From a checkpoint of a small transformer trained on Wikipedia: learned and rotary positions.
Each number is 500 + 25 x the weight over its row's rms, rounded and kept within 0 to 999. Layers, rows and columns count from 0. Numbers have three digits each. The size before them is the row's rms in percent of the matrix's.

# layer 6 MLP gate, 512x192, rms 0.0475, rows 180-324, columns 0-95
099:471495545484526514490506488476485504509484502480495505454487462482451543487486507482476558547483495480475475566561454494453535498484488534513500507503526506509464501506474547507493470514516517457475482523538530512479481502498489470518488541542471510475497486531493493514536482541494516503
100:536500455501477528504499518425502515519556510505460448520464481464517505512544465497528511520519475453496491492513535491501504511533502499512514502500498513517488490492496536490491504528501508494509514499473505455555488492462513512513476491500484518525470488498507506556498481439506457496
085:468493493517490499482480467533526512451492489525490503471512474458522523483479497494460528510447522518496467468565474470495522531530575504487490532490513539522496453497467559531519464490479544467524557497473514489496516488494475522504502484539471480488511462515514488510452468470483519485
111:508458499505507503472466499509512482491500471530491513495501499486486493485532477507502544464454488538525433501484467492507542505496496436504474516539485482487492464485536502483463483436523487474521517456486495492483538499486492478488496500572518485553521488481482498509487476470436491512
095:510497508485495525528510516466539505512524479547529513517534497488464482463511488479491488508496506467503540486446466497482504523469496484484464530506504517492494467521490539490487544447541515484517505478509486479506504517493503499486494524524511555560489479500536459533484512474528495570
099:550484449455509548480487517521496484499501552500530501493508486503514520515501438478489548522480498540523517529507471511543477509570501499514516493493530501510499479562518531504519482493474501494513497482542539501488496455490525543512542500504503531534502498512435530460464524523520488482
094:479514498473535515474485556475551492505485511527500521531482450461531450454498491504539477501488450502476498520501480500519492518488537439511462524527477478504488518478480503486502497474486468494505520477499502503526480572490471488477523496495482524519537524504472477532472494472479495496
103:542519491487525498486495510470503496495480469538519514524489501503513518510488498532508492506501532508512520508498524507521511475491485509521532494494476462517518482520502484505459475502491525507537484510508495466494510486452526496524488506474546477520498508522532507481529526516501492536
110:495500506485501517465466450493546516529464493503501521526539512524463484512496495550483492472556497507518492489510483529462473514463504479505512519500503495510492522450499498472506556470499542494487526528490500479507454496547507505498494481483465473516511536521475498483517491490498471535
085:483537500504472500496477515486503494516488535496538504521446463497481493487496479494473516495519540498553498543532491480475504470537489510490491495525468482497531467491452527491533506511486474483497527474436526460507494496511453527545537465539512445512472510504468516469484469509510461476
105:512507521480499519479531544503528442468496508518482479525535498488554543518485456465428499473494498533518484468535474532499555468508522468527536481503504498500499505492504484483534484502484473497522488502496481505471527535499513481531477523476549528497483466515470497497520523487500474516
123:518447512485495508456524494500489460458483498515483508520506483461501529510533470515434507465504499502489443524475507543490528492518509459504498516527492523494485500561491499503477524506491477464512479491499491501548525557501471500538506521516540555525473512468466512474489491504462471486
105:481508512509523467468510516516506474499478494494529495481495551539505462476468526505498490500540476520493488528559483486487497482550496461486467537491508483499491526460477484508531501528510470524494466515539476503527511494509477472469516516497490501547467453480478524504491479508466470489
095:461458484440473468490548497512460487480514478563465504513503474528432487521482487517476546477503498507474478522511494481508570485472532497514499478536485477531533522498461503473503499507475500492485483506489521501472500453500470520483511501464489501489481467473485497527486515483516491511
105:529532499536528519514520501521508521526502466516489464513543495486519510470489501474470486484502475480484528522474551547539500473520510437477509521524479514518475499526513522504486529515464512556506483519516478529501506546510504504508483512505503499506544473488509468534489502473473494492
091:507477483471492495538503490488471500475474448522526471518478522535516496516519478550475511449494443474463489544477493509485541511538472467477500475484456535471513544469502478472536518505482502505528475490489467497503472513483530500483500526475524514510495470501500494461528480459489473555
099:506448514455537512478481472490483516466500510567495537507485497501504532489474498444485529505479516493553490524477461511504500493506542461514494509489513537525495491483498512459498539487535506488512514518472492519486547480525491502510480492527553514499509492511507506482491491521450557515
100:476454477501498511518505536473505489488504497515493502534555537528492516472494491479534514485524516462468531494500478492515520529544503474480479511527503499455502487519521501558492566479482466529504504502451527513476531511526485500464516491498511498492483492506527500524479493489501484526
104:484507504479473502513503491510542487472572515543499511535477503504486514498503476488498530432435485537503545487502470499482505510522465435523520498517496498510500476510483510502541508502528483478509493504468510516557482483500453498521522462503510456508474493505515530509522544499497484567
110:467513482517517470461540486510491473475482467482488472495506519481501504492490519529468485497492522533525498502492473558519481478553526476500518497511528502512531497534514463471475489486446495497535527502517469530501517562461507474516474502528551475475529465456474489484533519526489502484
110:505465510477539482459507490524493460489508518533520514469491506461469519514499495527540504452470485492465484535487504531466509514471513499533509524490511482493451514516508510488515551496533507551519480469478518478517519488539482483472493473510527509515514498500480533467487493509460505544
096:501519496504507502489544492493518484556539462495509491502470525472525516464466502484482463482500488519520499534550487491492488515506498520510478503474529473517548498511538444546499514498498469483541538453496477507520464475510521484550476439510522485480497503453489512502499513544496495472
101:522507515513519524438525515401518485499467506491527547524524502477466498489527525499474494492513519494460510515507519507492513520522459524524480521543529494523465498523473488537505556494451524492516547471461483531485497504461504488519495472514497489526530493490527509512494470497476510490
090:534493499482526478511494472533521513484500481543469502493540501495481521494501513522488485491501487472468540450505480537473497534529482504484516526507534438506479506539485509453483546513493490508487473512492510452501499475499483487474511492472479510526471478535513512530463545526486495522
099:502528500511489538492542491497561497477499523480564523546493489510493543457476524519500507507479478486452545461543502491524481527543520508462497485493516550507490529475513496528490487509488491506522533494532519500528503467545506508501510513473445509543509484518509494537453534492494480498
107:477470488530508527503486519474514527439467509552530517490512481518497498485507510514496495520471516487512457509470508519510511470512502480504497552497516590490453495504461524483462532460517512502531517492528482479462469532505503497527492500498496498471472482524542491490443483474508548532
112:474410500501520483504479503540488489488494495519448494515487506488485487502522484480455491474472486509477499499509483555493537476540491481550496521521506476534527523490468528454514511485472510500508508498470543539494520524567512483495501521507511472516493440502437506528526487466500460498
101:510496504524497505504483512471515513514476542497494452528528466484478489479519516510498458491537556520466523476514528497510476506462470480516503503460513513500493503502505533497449494480498489502501518504486479511571484540485516506513541498489514487514572509518493512520508497497480482490
088:482486470487474486526490490521538472552486483534512562486468506524492521471528466526547541452484501470510437563498449476506487500476507512460473466511463541509503457519482514490503528477496532504499494494484493450480479482514480482489535497545526522533479467473514464461449539518503520501
093:536483507522504484501510502462464548499514483490517516482514472550521495511540562537497527499539539521499469503506539500475451470502458503484535514500495483510506498514461531490510526487503459510494498515427495511483488488501440496492462492516509458437488483526571457508505445525516527508
107:503510539542495520455509450523492495473544490492496504500533520484489478500508493504494477511477558479525471504480497506512530503483516467519491504508475570476531522490525489524521518469517450483537452513500504514523533478534470535515500527506516463530520512477530546524471507476425495489
101:468479543522448529473510502452480476494504531523495493521476538541550478505491531456477507494504523481463504528487538509557497477516487498516525545508525495472466483513473490498464487528501577497487453545463510508527481516501481493541495512471472526528519497535526523540532510462494496511
090:492465471486481541482528468499521475541492504536466563494491533447501501479508504471524515441515456518485458504546487527475506486482498527493502522506539495521495513492499482514480547475504481538516522497506538519498502514514516530554504462531483511525472480485487523485455484466525487527
093:479477506498534527492463494452530461496517513574531519545509481467473515482491427453508504499482420482490515495487444504481500550504512529470473500516493537533502522453491524493479506483543485472506475515505528470498489503508529520493506530518538538486535515513489514528457505539487518524
093:444503530467499525478525500502518500488450539508503561517484508484517481502501500459486519491495469486473532527470474528500502488509460542450469515528502491573472512520482471483479525449499517474475501517535494487494516534481491520494497489464477495501487467534501479532510496521507561490
097:485503551549461505561487521507463474506543506481469494499531523500429497488530528454501529481454501476499476495509534452520503545484499484468494518513475526467513489498460513547512526541496504504502477538506528508533458467516471558495537522488457488551486483506516544543501488495532516506
105:498496488491482532501500529509502475478506537485516496496461482481552500483483491486505508473478478486501509464509486518512503522517551493529503501500535502515456512470523505496495541486494518472505512482542518461470485505541540519520543488513511519536567519497446527520520575479490522482
094:512496525518520516506469491501508492510525457491471520455502518549503494511514473493482544505508521502504493545477513500474527480501478524522522458519480495463444494517532514483470481509461478467486480484494492502468549528472496522540504520557517481483487493485493474552543561506472490456
101:524430504477525496496514537496504515506493511514479493514506486479498518461494454506504499495451516525427480525483454513474521503451536487511454518528468475500520477472501516502514523504514519480531520472492518481500476493506503510531520531522507529494510492481503527509468493506458472486
095:518532470467481465453526499488505481492456486525539489499498510483483504531505539490497493524533489480505519474519495515514475517514502493523508517511519496516494440530485492512466525498515448526472525484529473491515500528519565497495459482499487520501512457497482508532485503525483511476
107:480474481489477481508478495517497522568525523503505470501495456511505518510556526514512474515507506508501488505486499496492528473510490469493528525506469500494496473493467539501479491511502469476518527488500496496502535509465509494520470530508486505484537478513495453564509491456556478452
104:523494522481470545526508521506506472478493491488559539550464510471500474468493515531507547502509504553518464502486527527529485519447512478542419469517481523490468522518478496476466486497522466466505521488540483507487490528524459515485477506477545515513518510496491489495513529506442511493
105:475549515506499463459507509488490504495495514496496479443496507485543491504491532518506481507500463477511489547558495569457503467488549513496529486539484522489503533449539534475518508529491505512519503477499528504524498550514481500509498483495466480489505487510501500491522530479521492495
107:478516510500449542474494504469495480516521514514496477465527530483510525508499471470502531507509527501511501481515486505497547506506543465518460494506497503495495479477505555516488477497476444478514488469526563507466517501501477478527491518593507532560521507506508486522548516496514467496
099:493563445538441500498500512466491492511480552495532528491506492504454483502496526522506463517524523493525511489525528496476475534544490468487536497505505509514523525539504517482548498537508487543502517509548528479503466497466505507493526482496477495493499541470513519450502537509488481495
092:499513534515517457470513482485509494501481467472502533469536515481469507476527485536493511513508492520495493532530486497530513507491476535549509469524472512484524491503481501460494508438512523552497520489467536515526502472459469491470515469501488533454460518501506511528519480507508501463
089:490469503492478510456535522487495530497514514519556486463462492479537517503499508500476506519511497516486501439491526531498459529457496509482511544481580509513449497500463507523470492552562492532497488483521509492519492513551463498468524469493465484497459537538526476512518452497473502532
098:473501503502498490521464499498449517496464533533531522476507496499550482512494469540499474478477499524460451528512578509478534489509506502490511519494478498509547474497505528456516505513463523506513507484510493484500542505494473518510505514496494519537506471496514506491513456488470490484
099:467470486469505541522499492505522508482442518508549583518506495509506463489476490474481509457531459491514556515521463475458526508496558481481465480489541538529505514506495471513508508489545480509504531482490497498537500520526473503505529453490505536531491485451479535474508546534488496492
093:509476514513494507498528542495501501518481492505528512508495507479497459468512511495483483486479482527484546456476499490529492529515519494495497520510475522497497501483518476506462494508513505497515500508502524464574467448511478490520524492520529482538494516498501503538470522485515485520
101:538495526535446524507480515483501517488497491466530460504495493531491517494530557513512463552530477477515457450529510465464481509516488497523522519489469517464481489496500483469511482518500524517512465519495510493501487518507509532461513524501524488511511494513523519516542474482519513519
100:532519500503510460483511497515530498489441484489491498471494522426515470522483504504548488529491497508502488569530497501506523515475530521533482530510496540515519522489507524490486486499480511524515474469553468469484495504496490495517492525554545491513479477491515512449469489526497493489
083:534524453504535520497487460511476484527515423479476477450506509474534509502514499463508484551515500510521522466499491507483507495482480519480429540488514505503511525502476471497455468452464494532512470500529479463487486479474512454478475561490493453451476522471477473486556487501491535476
091:490516520481489499436474509491537510474483507519485459491539471489500493506485471497517501467518489477485520455495456515520544495465493512500480463489492513506531500502527480483506508495522481498508493527494462481495533486500533447496484492484487527462545531505514548466474510537500539508
098:482470515494473524508472506478513463535486505529503498517493487514507499482482433506505545512481435535521481492498456531501528515460514491497485491523499529501461475510520491495477504488527524454482520495517588508480479512484465521467522497513477525535499518520498532519532541506457514513
103:484470511454514515524493535481459494509526506558517490466453477478539510497502510500526536520480497527529508440548498465543524440528461520539480521482486542515521507506504531496476460458482535500494479515533476484528505506484519508507460533488551516538513478523535517503443486484461495482
097:527502506486465501506512499539557495525495496477493505497498514518491530504462484507453505505494502546472476492541541501480490519530546535523520490494487476515477527487514534535553521497488489521485480540461529503519486461552475499511523514491506468535480468523489524509511519521489503485
097:511449500469478532496484556492479513478521505543486505507501517505513530481458533542491529469491469479456505515472492461490523490521538494508445451543483522481504446472500541472498559505542507468502472488502486458499491481487532517498468517513508541517498521481508498564497510488487523531
096:448529501490493486505493513492481521525496498539566505484500491502550523503460509465554507480478539504534499515526475499475465521539495536522504524515519547518487510490514493522501492465486509486522470483517468472536555451499500485495503518534500444506462479506495497530505546500469504493
089:478530461482438528484457496526490493500486500530480507481509466519491516494491494517519543493531488519501473486487482489516477509467514529498525472508497500570474446545475492490462475474498485556476489469500519484504529437535515499463500500536487488493511491507497470545473498490494505530
098:495539518419516460471537502501502527485490478537535491505531515484522518533524469481543490502497539489514536526486485476469481527493496492473493479477502473539478506477538463474514503459485462480501493488514474452520575486486483439547520542494478556530511531541487529469514566535503492503
090:543503485499482510559497534504488487525512543473507497490503535517503534493493520477571563484470477499450520531530519468499488504538519492497501513497501507490517522461491495523488542519496472513479539492508506497505472464490547529486489484469494555498506472481524516521461519469535456488
101:519513531518475532494522529471538465518531477465535509526520489508520511464515471514476490496471497530466467492477453454502469532510464484484440453487501527485474548490503457521483459474507458525499493480516477522511497493476537488530524513508479525509545515485463506543509526525481495545
105:512536509506483506458451475541502494481456467531547542499508501493516440478499482500490503514532476508516518474495489512482534523486533506526478503542533494469511494477519499479512496483484539519488517472497527449517490460519518494480559501494472517486473564507531540492500532513480466526
100:514507490547525484508537518481506512479503503475519518493531520470489484509490475485454489495474498471506525483480466500479477527547511512501473517502480516516524448506513473476496537479463484466501529504526466431506518440474551525518495476534521518503484484470518463519454530507499520517
101:499505522471543549503514485524548475448489522474484529513528504490499515506468496483471483486531492506532564491446496560506495510475534478502512467540516525532516504484464509509490521494477488530502509485492521530485488527535485469476540478483519522569481511487477496495529523509534507511
095:482495471513461502464524521449503471491526505502522483563523518454443521484516515496507522528506506491448510517483516516519500483504505508470500511541483493544568480503519472514490534504470556529529490470463482493426466492505513516497501491479528507486509455513536489538485492467528480499
086:451492468469453532507464493511505489504496500504500508455465529492461490470507541477540524463488477479499529502493488460502483524459541483455517504506526492473516441519492465484472492495493507530481533484528523447504500512530510541455502495496471508554468477488539505486491485521484480518
112:521515524465483493505547518523524467492501462515468476481493515478493445462486545493465495439466477541495466514513557518534515508514467501534499521508493524491499488480489542479509539518491458539552471483505464517489528498511486487509459479501497493493483485501499491528523480465556492510
098:505468508524475505504523519515494523493483490543520478532550480475513521508505487465469498505490520491503530498529453520532552497503496428520505489488533476457478515507485471508469486462500471503508510496485431493520541533473537444480535539501504510470490512501446547505526534518508542504
105:506505497518526512503459498521536511459486521479535556495480513483482459495513506493509506496501539488487526497512518505511504492447525537487523473521500474479453498531502487501515492494524512512508517534485523513500499522538476494461519512444487477479526497504491498479492466532532479517
087:506438488486497522517544493503497497476513520530474486486482518460477513427530500489525535515480522530507483479542520480481439483479536514495526496510501504483540513478489501521524521495498501480557514472487526478499469454537507518477491449497517479491482439465516469516473533495490507477
090:403517518500462483520477505513512533533524529501460485521505486451522457503543536509485506479527516469498509521458514488516499481487524524503499538513511516551485469524479497487455463515514487499520482511525482504555505544505453538488522498520469474507512489506541489499525500449516499468
109:512487517533520507493541492482481528519468501519477489519504512510491483468507459476469482510509475535491513480481484481515496475503501496492454504562458507478516500478479498460449507486484507415531517497544498520507526531485527534555508482529485501526501469490479513572517515492498524494
101:458516518465478507485446484507504491492545512539521498481526491482545486490461488472481529500517518507520493513499511506505510466508498467562509496508567561485469522504481518502441484503539508484492502513502507550535492506504466512488461490492500513495529506506500481506526549517502464498
107:538521521487478513460525501447502481499505484516501472525532520481507477496484485555495520488521489548562467500533507518528523531484500494508490499565480509530517498503505503514468512512476497518536482483488531505513487553523477474517476484499511551509507535512544522509524495491484507522
104:485506491488492501494535506488471461504493487511506515488512484527494499525524528501552511504512511465498497463494495508521428532545489483479530509463484486479445529528483480463484494504493505444525480513515503502503500485495522495469485497461533513509509536502543475516459515529487475496
088:508479503500495493502469497502497494479498494538473564532493510534495508517503508504514524500517478505508532492491497525452492503489514514518529473530482488516564478510514490505504529483519487507501488494489503526560501500477480437488492490502506478520513522503456513461534550501485521494
107:512529477501511507526535485497544460447470483530532544502535535511525478518487454512528505446504432509524483576520517520508520504489508479511485509505473494461480493514508524496528514494486527549508520483541495494522512540514502503514517487490488491507457480522480494488449550497428465526
089:558497515568517463497474482497494499488529503472487490491481503471551519536544543513441479496514513500483476498512549535511497468541542511481489491539470506478475507496488548461505472522486509529514491489505500525493524496501486457497471472461472479501533517495463530496509459468512499486
117:519481500501522495517501512470550480524498555499526536509498493505527469512477495486479491475482427508497530475536491507501519517483524485464504510505510472529514481491477520545500555487517487508527529501453533528465494546473522496446501529535507544526526481467486519475530499492482471468
097:513521464485481474520466541440504539493496514453489534510504493531495512525506488537549474499498507476498484515514488503480473517533476538454530482499529489513544503564466485480516530526443538518505511518461495476506469504453506492510498544459464518521489483521535481505514494499498521487
095:514524562529486504517516485481512497528465558490495539497554505475523496498485513477502532489503532533503452555508501542487501507495499501540517516529465471495511478498452526535504505518498480483545499497523485535535501518515503539494496493545482482486481512495498525511516467469509496486
106:492475515459481490508511485485506436476433489498494529478503512483524457502501525503477487449507453511534514527492520541524510527516497440558529477525478510499537484536525532440506490484536517488547486480511498555554509508477499446517495516520531515485477463460471450478502503518531504509
092:466516444505483530521488505499563501498530498508474519556546484488476486501540539490505488474511484522469480520508499469470524490514521485463517451501502513520515489537548469518486499467463443504492552516496477475515482509515534533486517476496488502492521434476477489500521506479530513534
092:480466562496497497481501471511505475498498502487485498514509507532505544490527513487492554515489522495495430487522497487482488527506505476502500492505476526488471470523467540485479543513478502462547457459479505498507518508530485467511513515525490504497440458524554486501440504496474480532
098:505460558526556505470468467490516481461509472513504520529541525483546508517465503534449495498508445509491539483461483513486490479527524488546473502515496496485499506509487498450472528492515525498464491471474521494493491499515485509521498483473540544477541483522492516521553499491497506502
097:517445550498493480480474467522548477451546466472513533508526528463510490474537487470478537486514482503454461490513535540449492510469524498507534507552487490515503494463452484513471517493514492470509507474454539494522502506508499486459521482507514446479498457500518461511477510501512509545
112:533473494511490513510457495516507461503544531518495503507495526468515474492559478511536482511456522508464521481494487489512486487485490472508441482497502523512501487498523489495456488480520477470504517464503508493460478548466532513517508507469513517447549540517482503515479512498475532480
094:448529487481493503480482486451524490526515563489509563473503524498509512474497531508528493477531514477488519474557524506506494512522524503452515498522526511560487521488498447511509535488500482501491536497496517493499486491522479540485519521536528488515489457514502460499470534483501530467
095:501544526532536530496500489475483505537503466489580496501531520493521524545547549475495494527498521489490472477501505487503493546489489516513496529497479485507465522508514473518474485485427465499527497517497475516468490517490507453518486519477499500476517510492465509540489542526516531473
094:528500494484503507481529503487577511504474478499470525504547539511449465488502474470477479510507543505479518501447475509526515504529488522489521518534492482484513486515539499505496494464490545472495510518514499517512484431484487513482586512500488511496473521489472522545509526498514536535
109:490517543533473533531462498536525505518476522474492468495496467515522482495499499522440506522477499537533476485499520489539492464534503486486491469516469513508541425502519508467490490499478497471527520473447480489506489523501496536503476521484471484503542492507515481552494490484542468500
105:473516489512516574520480490522541477516493553514513498476494509484476498451463474501470497488490492517517539486504482492528506503526512445481469463493523535495500521490533508526506496484522479490525530472528529504537508536536512516504518480572508508512482500432470482498527523492493508540
099:509491519550491526476486519487557482504503515486478502497497465479502468476525471508488490503451501489497474479466524480476496502510530467508457513497513563483484463492540490547503505482497534505483491530469576459491493461512501521506504500495492484528581548476475515544529447481456488524
109:501525508466490533526492503499508504532490545524484489502506528521506498496469459468534485484471507520508545477491477477533503478501551431512443532483498555480471518511530520519536492459534506462496487534546506483511546518545452493507530512520539511537502516522509519469499504517497531543
099:465530528488505528507466517514532481490505524526501510500481486486494473515469451475532461477470460460510530511501475496536507492488508458531466504520522537509478498465554502521465473451504482485502512503502495482492516508506459431501497483477506479505534517505463542486484541518488470521
104:517471470525515516465508512477455530507486478465506528486532530543483552484486507495490515510513496464443525507493464537500485497547513507511470525508512532497462486518533536509507502473503482488482539468522505499475500518493515493496486459481477498480493525514486526532518531536486485527
106:541491541489501518463493476511487460464476469512516503500537522487526496497479517519439510492473509514503487496538489512536504485496516488521489516503463517478456492516504484467508569495484497493492512496494490541526486511474496525514458457517523534505513486477518513512516501463461463507
095:491416506464524498536494523502459489451471446511489521491524486454484473460513464531495563482469496504504483555473480520496530512449499454532492495513483502490488496465513535493503510482532516503521518494472523506492502507492478504501473485508517529502492536515482533477462468487503480504
100:464488505499475542516444531487509490497525493532570505556520497522541489489503452484474512457505519490478507479472518521464545513513539482474467497511509509504503487533499486506500456487528528496491495510441510501524463542524466458489515495504465470523496475511440482497488514542443511510
102:428530474534491505510515536489530499511503527487508506489492506503487480485514491454545479510482452469507516528535533490502493516528500478486525485489518530487510498534486523521501509494517501489498518512489475463506512501437501492522508501495501471454502462505455470530468478518475478527
093:482509467456471506476448526498497496500467509500541484458514506476534479485450527510455523490458507501514524491533507493500514529516491498494454502511448534506504525489531488471512486472504499523512499485515477490492479511493544482460513543513500515517540518468539473507503506472505497538
101:535525507521534522498532502524517485502477534470531467505501554501526449458487482497529465498495482494505490530521538505532504500547556529561493518504490498490462539472482546534519502523467512514493512503539501504508503498493524529531528461540497516486529477506501542522521470457490463493
095:525485518479491484479532513524490512480497451517446440481517462494503459470488538529439511505509464514486498495491500476523485489462480471447510505508503506485510494546486555467477459502468494535526474487509521517526483473500520514461490513533529535466483433493511460504483481494497503520
087:541472496470485473504491470476460488498445513487523575471519480571483503537493487518510539459496502515496489514533527539508525507519486491505484510521481505491501546487492514495496525510532503543490508481501492486476523512479464468525480493514519485503456469520472512502514495541458495476
093:465530483518503516487463526494452474485495470471482494496506510513518536464511466544506547482457520492519503537538489481470533483515497449487499511537476539486505476493523549517520533482510447463483568484495502533470487476494512503482510510541485520536501511487501521520477462467497500501
092:496531486520476570495499495508547515521492554474504524461517524485479532469462476466474520502504477496487544447477556514529465524527533510509454495506541540480480494480492506531485485509503495505528530482535508481476520517460485536508508458545520526485481497475508453506520507489510530518
098:531483490510468535494500549465491490508523506447496487535512492417479479517538485484488475537548457473498536459488508505512479494512531475521474494515486500506491524509479531487497467472519502517496511516537562468525483478511507504535546471496489474514497491499498513523478510505526517499
105:479494464464510477481475518484504460499510522456506520517468509482470505462510508512506543489482471538483501474507542550476501504553500512499439516484513559488542515551466479501511512512496502520499496489504553478503490471479544532508507454498506527521494473458514518552509463464513495521
103:502531488474483544512525464539525519504453520490531494493533509480492541461501456457478482454494511476532478549476522551518468516536524485514484537489511527486519466457537510526539525457479464507529528494545523525498509479485501516515502512513535501532487518497487534474488504543504485501
115:532513479508516518525474534515516516503541470508517550508491483511495460486525504506532541456463512531498498486464486497520535493501477527525437509525513502526533521528530482536462545471483501478516493479484478492482495513497499480454493526475480499528513523517535504502498507488432480556
098:531522514475521500479457470509529498481523511558508528518472505513474487544526516530492465508489534479562518528508470502451500501487480475524518512542506492544480511524533538495472509512498508511513536491487493508470506474481515510473479522465486492498526531527495520468531487505548458541
101:521479546502515485430473502518499499483523484518525492507497537549496479489477490503514483458505498491505536512525497515503569499484559526507495533480502487522528460473511531449552562473519518542517500485503516524506541519480490492478508532505502495490486485505471507500536503513484508537
104:518453452518524509487467505528459517469481525490483476483507538482507491498528507552490452525534508467497506471527488514522507466469508487509466483498485542534474489466536500509512519510456514525521498492525492456481534496478521490493483516494495494478521481471482520493528444495481499527
100:471492474475487508472487454495541480506487565514535540530531484495486482477522484487520509427529513501461520463525527538466489541516552509516517517515529500518520533526495517520480510495502516550496528500493521517520517487500470516509516495496497491469522515485464536509505511487512501476
099:520476492487468516488534486515498479498448471481491484514522520487503501476499494477454491499503477512522492501509507530499490446511467509501483543531513474519528500527472545509465545470499533482550464470478503499477498522510485505565504438523525516503530483498525514511530516509526519487
093:449552522486480530520469518507519460517484469535516472512531503475539493488473494484528515477472502525535523513469505514515487490530532415472471474506529527489476475530506538509484468493490505509510463471500482522539492489494469482481548470504501516508515520498503462500507532517485528542
102:496487508522533487516497481505480525466473481492517485521489492456511444477535503483525505476492525525531478517453490560516460502462543469488493468474511536499479546502537500485453508481505502512525534487501484491536500525529509493478526527516520540469486508496491510479450493534468508482
099:487484504502507467503493525486485502510486536524481447485504475475514589525555511453460472508531576485509498511459501518482529486495490479512509501474512493512498492494490487477488457517518453508533482472497499539487490541507539512527493519511526537486528509489455463496455489516496532499
097:503478481483480502489493507528559499492474518488493491517501534484533526488504482537500519517479491546496518498494533500449498432482526549470513483488483509492496443567500497523502488510482483474537497473523498475507449482477533511503500463509473530504537479479496468514449470466482514496
093:513505542507486530467524523483499511474497514556554497514449455496535481468471504509514483507480503491531461500533473484514525494472519482509466495507510557517489505473513493496492505506527509441541487464504511489506515549455486530512482500532520518501524544519518517472494509490479533488
104:535457474504473520481472487511536540479517484548480443485528494479554488470517510500492497484503492493475498467482502518547470469485523451512449512490481553501504473481550523494488498492503508499501487484493453496465525520468508509503466495502457504476478507492498475527471491452506501486
099:473495511494537499441555477469506497481452484514479489498522510519478474523507501545522490498518459476521476487516457533477499460492487494495481487524547501500543531530502508480460544501497469531477494497501468491513529489485489515427537526475543513502458503519481472523540494488484496519
098:468484530488529558516488506494501481517455517503502494499539489501459523508499474512475503540501466472481504495505504530488531508534488501480516521513509512563484495505462519499515473515485469480497539486483531470534469505498483542516548522544523520517506445502476467513500474515506463503
094:469543563512455515498471511514494501487506487472508520541492508483482482510509510493490530476470534530489539464469504489496510474531471505549483481501499534528501512530521438478507494474502502511496492502494484486519461443471474504510502451501522467499503511511518539518506522506504464515
117:522461530467474526516491466502479499463515491513487502516503471468536508474505513531432500484485499513538485515461518557515529472483484456568496512504468522508515497483501529518517519505493490510570471469487531494509486553510481463491484511537535496499545479480514510496534466474471471508
091:504515506505506539427491483503537485479474493498589509524504523517521498511493501523511517475511493478476486459509509510505488519506502544533491484505508504504480476500516484474465495453519524508501513454483524468501525489506530482572539424490499515486504509499537451497467525518498505529
099:496467530500474512516541504512463505521506495499499543504467533484559481502503501493532525479521502505477489519506532469529489482507499447494464507492469525477505491451500541502492492495526506443473521510471542445489472469516506513530479456501511493483484484504520542505500485462462480462
103:530496473523450469543484511503505488496525553446506522477488524508509518500510477496529492523499518487484496500540542485483509504506502506496468524518468531509546466524505555469544486524485531496493508512514503445519462525545489524515521521518479516490556463504478472502523485496483460484
113:525494485499517471505484518527499548521504498507462470474465491509534534490505472483511479484519537483508533473503496500535465514550513481491462475464469502487479497490548514496494478504472485516509502500477434461515499470509517450530484500510484524476522524492488498498444562498495511520
093:517480484537532527510474481511465531513496507503488473479477473538495466513531485514483491525511527488497439486491549463465492459465531481470493527472474507494507510502474520491504454519530516497496517496472443465530483467509515521516499530479523534479476502489491506491510477501548472486
105:514494500521511478480515481499484515495484449525482469482467502481550452499520534528511475522466512499507449511455517495546509483503531460476445478512507531506484503503509524469466502516516506459531470488534492507515499549472489531492475474517509507516464500508513464542491468468517532519
097:508524559478503502510498498487525466516556547498512463480526508505540512488485530520467480512519517492515475522523575516483503484493499471508500463514487502524488524493534503527521515520473482527547490494535469465507508527524500483524492522542481501484490492435478528493489482460523504513
109:494529534506545474511532474506503504473497485496483515481454516501495527508475508511541509505518515513457513511523465514508518527464521498514514504472488501514476508503474493540531501497520504541488506501507505545499459515487450473508537441493480462501469504512461492489482511488475536504
090:498458458474505522520506547516549511495515458529473551540486515481457481527485488525476499470509445476503511482514482486462537516497519502457505513511517457482542475512472496485490523503487465492502499503482523509519483479504457474460527499476477538503436532512510501507478547502497480540
099:514462493473505525502556564485510475473505512478504493495445526495531442517498522488511491534485484463550515486555533497511489478510477503511486524498544495470484506497535495504493494501550546497536484516522470446509513469487490463481497482497504488486524496525518536540472481502505487491
093:487453538484499488479483474513479495480474486491487505536502526509513491515494486534494531527539482517480460514464541498488479475493479500476486476532475445522496498505468508461535536541493540501474511472472505505477473483506490535476534488483482526517454446483537519539529494505529515485
100:490470524487483485517542501523481469510510482507491428496512464517535493482521532524451473485485481530497485518484511526531548469515496486493479481513501515480493510505474518462480478482513476521533483483470491524499477563512489518470474510506522489496518477492460533500541495467513504469
105:471512551481531517489486490506526522485453457518496502487465525528531484464507507513487498488510479480527543508494506518540477531495496491472477480488465523486506471524520526475491514460504536462505484478484459533526509511464463496468455500509477436523508537527505496501487478495477533502
108:508470490486513499500448530511519525474506476508515514502501518523516469509483438504505502492438475504516491512491457490462501510490513508471495475521522513484482496512537499489506514492503498470513505509486461448454513485495540522506508494499485520484510532516499469476484503510491535572
102:496537507459485478509517533464500520494508497540520582524508530513458482506512482545520496508526475500511502496463509549488503539526505480455499509505486504512465540458493468486503521481494482540489496502495549478495498536509487493458481492464495512571469460510538530498555530521516515530
099:499457507472535504444487485452494487493512504558509595497476511513482523483511514533520511480522487522487452536485544480476531517494527496537464525509465492535495488525484485477484553502489486486510502485505515479525520494484454493496484493499545520534513505521539545516469490498434551474
085:480502488503456490453497497485517467504507543508539485510483496489483488493512479525477574489508494481506473520516533487508487495541487423497494484513487500512527485461518494478498492483493494444507488459517533462495474504494500530475509528514503538479541476496492505514501502415504473500
103:506476523504498506513514513499481470521507457458510459513522536477479514528531523485487530488486491467495516510491523465496541495530518502518495482488531475439465508556522479474494518492447495503494492530473465537500496473494506503476538531470418516486527498513465503509478499510471509458